python train.py --vocab_size=7531 --hidden_act="tanh_gelu" --norm="layernorm" --norm_eps=1e-06 --init_std_qkv=0.0334 --init_std_up=0.0334 --beta1=0.93 --lr_head=0.00773 --warmup_steps=200 --decay_shape="linear" --batch_tokens=65536 --max_steps=7255
Each number is 50 + 12 x the weight over the matrix's rms, rounded and kept within 0 to 99. Layers, rows and columns count from 0.

# layer 17 MLP up, 896x224, rms 0.119, rows 858-895, columns 56-111
41 39 36 69 41 55 45 55 52 26 44 71 72 71 54 31 52 36 41 49 69 37 44 53 67 51 54 29 37 73 59 52 48 54 58 38 32 51 46 60 50 67 51 60 63 62 49 60 34 40 65 59 56 60 42 44
44 47 44 50 14 52 60 50 22 41 67 33 63 56 55 50 39 60 45 57 45 38 33 47 57 44 55 48 65 69 45 50 54 40 53 67 44 63 39 30 70 54 44 43 38 40 50 52 55 51 08 61 45 52 53 48
34 25 48 47 42 53 44 52 53 49 68 54 58 53 52 63 51 53 62 35 57 49 61 55 48 59 43 64 56 54 54 47 46 41 48 39 33 33 36 66 55 41 19 51 43 44 48 43 43 83 67 33 51 58 60 59
42 45 59 52 43 48 48 53 25 31 43 32 59 59 38 37 49 27 60 33 54 50 52 60 40 50 33 46 52 68 34 48 65 50 56 44 43 63 51 55 41 55 42 34 37 63 69 41 42 56 56 38 29 55 43 70
53 55 54 73 60 66 48 50 53 58 68 53 41 44 39 45 39 76 36 36 36 52 43 24 46 61 55 29 58 53 40 43 72 36 42 41 39 38 55 41 47 44 49 44 72 61 35 40 50 61 53 35 52 53 50 56
57 59 70 36 59 33 65 68 50 35 63 54 28 67 30 61 42 75 54 44 35 55 56 64 38 64 39 35 59 42 42 51 47 41 74 34 35 65 49 54 44 59 31 53 64 41 54 62 61 55 63 64 61 48 61 51
59 45 61 51 78 49 46 62 53 57 72 53 62 53 36 48 42 57 56 33 44 52 33 58 53 61 56 63 52 70 52 38 62 39 36 73 50 37 38 45 61 39 47 55 76 61 33 55 42 28 51 47 47 43 55 65
56 34 61 40 51 38 56 53 34 38 73 53 58 49 66 37 46 44 46 39 67 54 54 34 42 50 58 52 44 66 55 52 58 55 30 63 44 40 58 32 64 36 71 54 55 67 63 37 48 41 66 40 33 43 32 60
72 74 56 58 52 63 49 56 63 47 59 33 59 63 43 49 49 57 41 52 48 51 46 46 39 54 66 42 53 49 42 47 36 42 48 47 55 28 65 49 41 56 38 34 46 78 48 54 57 46 36 50 57 35 62 54
44 38 40 60 40 54 65 70 61 20 55 50 52 45 42 83 59 26 48 64 42 34 58 71 43 42 33 64 42 67 55 57 55 54 37 64 54 56 52 55 49 53 62 56 76 52 47 70 39 32 63 77 37 44 57 48
47 54 47 41 43 29 54 43 57 47 47 46 71 50 53 37 51 49 52 37 52 39 40 67 61 46 50 41 58 47 35 56 53 25 41 66 54 51 57 36 41 50 32 47 41 50 62 50 38 37 45 54 57 50 37 55
38 60 67 67 34 61 39 67 57 69 61 47 49 34 50 55 38 60 49 58 29 45 26 44 68 59 51 41 25 59 42 51 63 65 44 50 50 36 46 40 63 45 49 45 43 39 57 71 48 61 53 60 54 48 42 72
54 43 65 67 54 54 47 41 51 54 30 46 36 66 52 70 33 48 76 51 42 49 50 47 45 45 57 65 47 61 60 48 32 44 48 39 34 31 47 59 43 55 53 53 60 37 54 13 26 39 52 53 37 54 51 57
37 54 32 38 58 52 43 36 51 32 73 46 53 57 48 35 33 41 41 50 45 21 18 66 56 51 58 56 62 34 35 67 59 52 52 71 29 41 48 40 52 68 55 49 52 19 71 53 30 27 28 64 43 36 57 37
36 31 49 51 44 62 32 64 47 40 46 48 34 72 24 46 58 42 50 50 55 57 52 40 47 29 49 37 60 58 31 55 52 54 75 52 29 52 27 47 41 62 46 58 47 45 78 55 49 53 45 50 46 64 56 51
57 63 64 24 54 30 74 47 31 57 60 73 52 43 62 55 50 60 46 41 66 13 68 54 38 43 56 60 53 37 37 45 32 25 44 42 61 46 40 22 29 41 34 54 62 44 43 42 25 45 27 68 38 33 66 31
37 75 46 57 59 31 55 44 45 42 65 65 54 31 50 44 49 44 50 61 53 54 49 69 45 51 58 55 31 55 52 67 59 58 58 71 40 30 67 62 40 30 52 31 25 51 47 41 29 37 54 48 44 58 63 45
47 57 73 55 48 37 42 59 68 42 35 68 52 41 44 48 55 56 57 35 66 55 29 76 31 50 51 56 50 43 74 71 66 48 53 48 74 36 41 60 44 48 43 59 26 25 49 42 41 57 63 47 87 58 52 61
40 56 30 26 68 40 56 79 58 38 47 65 43 49 62 46 49 49 49 58 61 51 51 37 45 60 28 40 56 28 44 46 66 67 63 40 43 39 61 46 67 25 51 32 56 40 39 52 49 62 46 62 62 49 66 59
53 37 45 75 54 33 29 64 45 46 57 45 54 55 61 24 39 52 79 63 51 30 64 36 29 43 39 34 57 44 52 50 47 35 54 51 75 37 45 47 47 64 64 55 50 49 45 46 60 38 38 20 50 56 70 63
66 56 43 52 30 40 61 54 34 50 54 53 38 49 43 61 32 42 55 44 61 63 43 26 42 55 56 48 46 35 65 38 38 39 62 48 54 52 64 64 33 46 48 49 58 61 75 74 42 32 64 54 45 64 53 50
45 52 48 47 48 62 45 57 49 51 55 47 44 56 54 37 50 53 44 52 54 39 36 66 42 67 58 44 63 39 36 59 51 43 30 56 61 61 60 49 65 56 26 50 52 69 52 38 53 70 53 48 46 72 56 60
67 59 58 43 46 60 53 64 37 53 35 66 31 61 64 37 33 45 46 51 25 48 74 43 33 38 59 56 61 53 68 41 48 47 59 54 49 78 46 36 55 43 55 52 55 42 79 58 47 56 46 47 29 52 38 54
38 43 58 60 36 68 60 55 64 71 61 52 64 68 55 72 76 40 27 51 44 42 26 51 57 31 65 52 46 57 47 38 37 65 53 48 47 48 31 33 50 54 54 53 40 53 43 30 39 39 47 63 46 72 54 65
58 57 40 46 55 50 53 51 52 44 72 58 49 33 61 41 44 56 46 60 64 50 36 45 63 57 50 41 38 38 32 54 60 47 38 60 47 73 31 47 60 51 44 32 31 52 49 64 79 42 61 63 54 49 62 42
41 36 56 67 53 36 36 64 41 32 62 45 64 41 50 43 31 55 61 70 47 49 59 68 56 70 53 37 68 56 67 51 59 63 47 54 62 41 36 76 63 45 53 62 38 33 52 53 40 40 51 63 51 68 34 41
50 41 38 46 54 58 50 18 56 86 20 59 47 46 61 55 25 50 70 53 54 57 44 47 39 46 49 64 46 50 52 57 43 47 59 53 51 58 55 51 52 63 63 44 40 50 52 62 39 26 39 27 44 52 50 45
35 53 44 58 40 73 45 50 40 41 63 35 50 52 59 46 58 65 53 71 44 54 44 61 33 37 30 47 39 38 38 67 70 39 33 58 54 35 59 30 53 41 47 49 53 49 45 71 56 73 52 57 39 50 45 59
45 50 32 52 49 61 55 44 65 55 55 32 43 41 40 25 62 37 41 52 30 38 57 41 49 57 48 39 56 33 55 51 40 39 58 50 20 38 65 54 73 34 69 61 66 46 56 49 46 56 61 26 55 30 44 63
47 54 52 63 63 61 33 55 55 58 49 57 54 52 57 46 47 40 68 42 48 69 40 48 44 50 38 38 37 58 41 47 69 47 68 38 33 40 48 36 50 57 59 44 37 41 37 36 41 47 27 47 51 48 43 67
41 63 65 73 61 49 37 63 76 44 25 78 52 69 68 52 29 49 34 27 59 56 57 58 41 29 61 63 37 54 49 58 44 62 58 65 31 16 45 32 47 51 40 50 45 61 52 45 45 47 62 57 76 58 42 75
53 61 57 63 32 71 54 64 36 53 66 56 59 63 55 47 33 48 57 50 45 55 41 40 41 47 44 56 21 30 55 38 53 49 41 43 49 42 56 62 53 67 56 53 56 64 44 53 28 54 54 55 56 44 59 50
41 60 46 67 45 49 57 42 65 54 47 44 39 66 53 39 46 52 63 58 62 43 49 52 31 48 59 44 60 47 52 45 42 44 49 53 48 46 62 42 43 38 60 39 35 57 48 35 63 35 49 69 42 34 52 33
21 54 47 63 48 63 33 59 45 36 69 42 69 70 48 35 63 61 54 50 50 38 41 52 78 60 27 38 42 29 59 54 48 41 39 52 33 49 39 57 53 46 56 51 50 37 77 66 49 37 48 58 50 79 56 64
58 58 59 50 56 55 47 62 33 52 53 50 69 46 55 50 59 45 46 52 53 51 50 42 37 37 51 59 62 47 42 50 46 59 51 46 62 55 45 55 39 33 62 38 56 34 58 58 41 60 39 64 52 35 55 59
66 59 52 52 60 49 50 48 49 42 53 36 59 64 70 48 37 44 51 80 47 47 36 82 46 45 55 33 19 42 77 18 32 44 37 30 45 40 46 68 61 47 33 30 43 27 79 49 41 18 34 38 41 60 54 46
61 58 30 86 49 36 47 59 53 48 34 72 60 58 50 42 45 49 55 38 54 47 56 55 67 53 51 48 45 48 29 35 70 46 41 63 35 43 70 41 38 53 63 56 37 63 52 45 21 64 27 37 43 65 45 77
55 58 64 52 64 61 58 46 53 46 58 47 42 49 48 54 50 66 38 32 78 50 32 62 26 47 63 45 63 47 51 49 31 52 46 40 51 46 38 45 57 53 76 48 33 46 57 39 45 45 70 63 54 75 48 89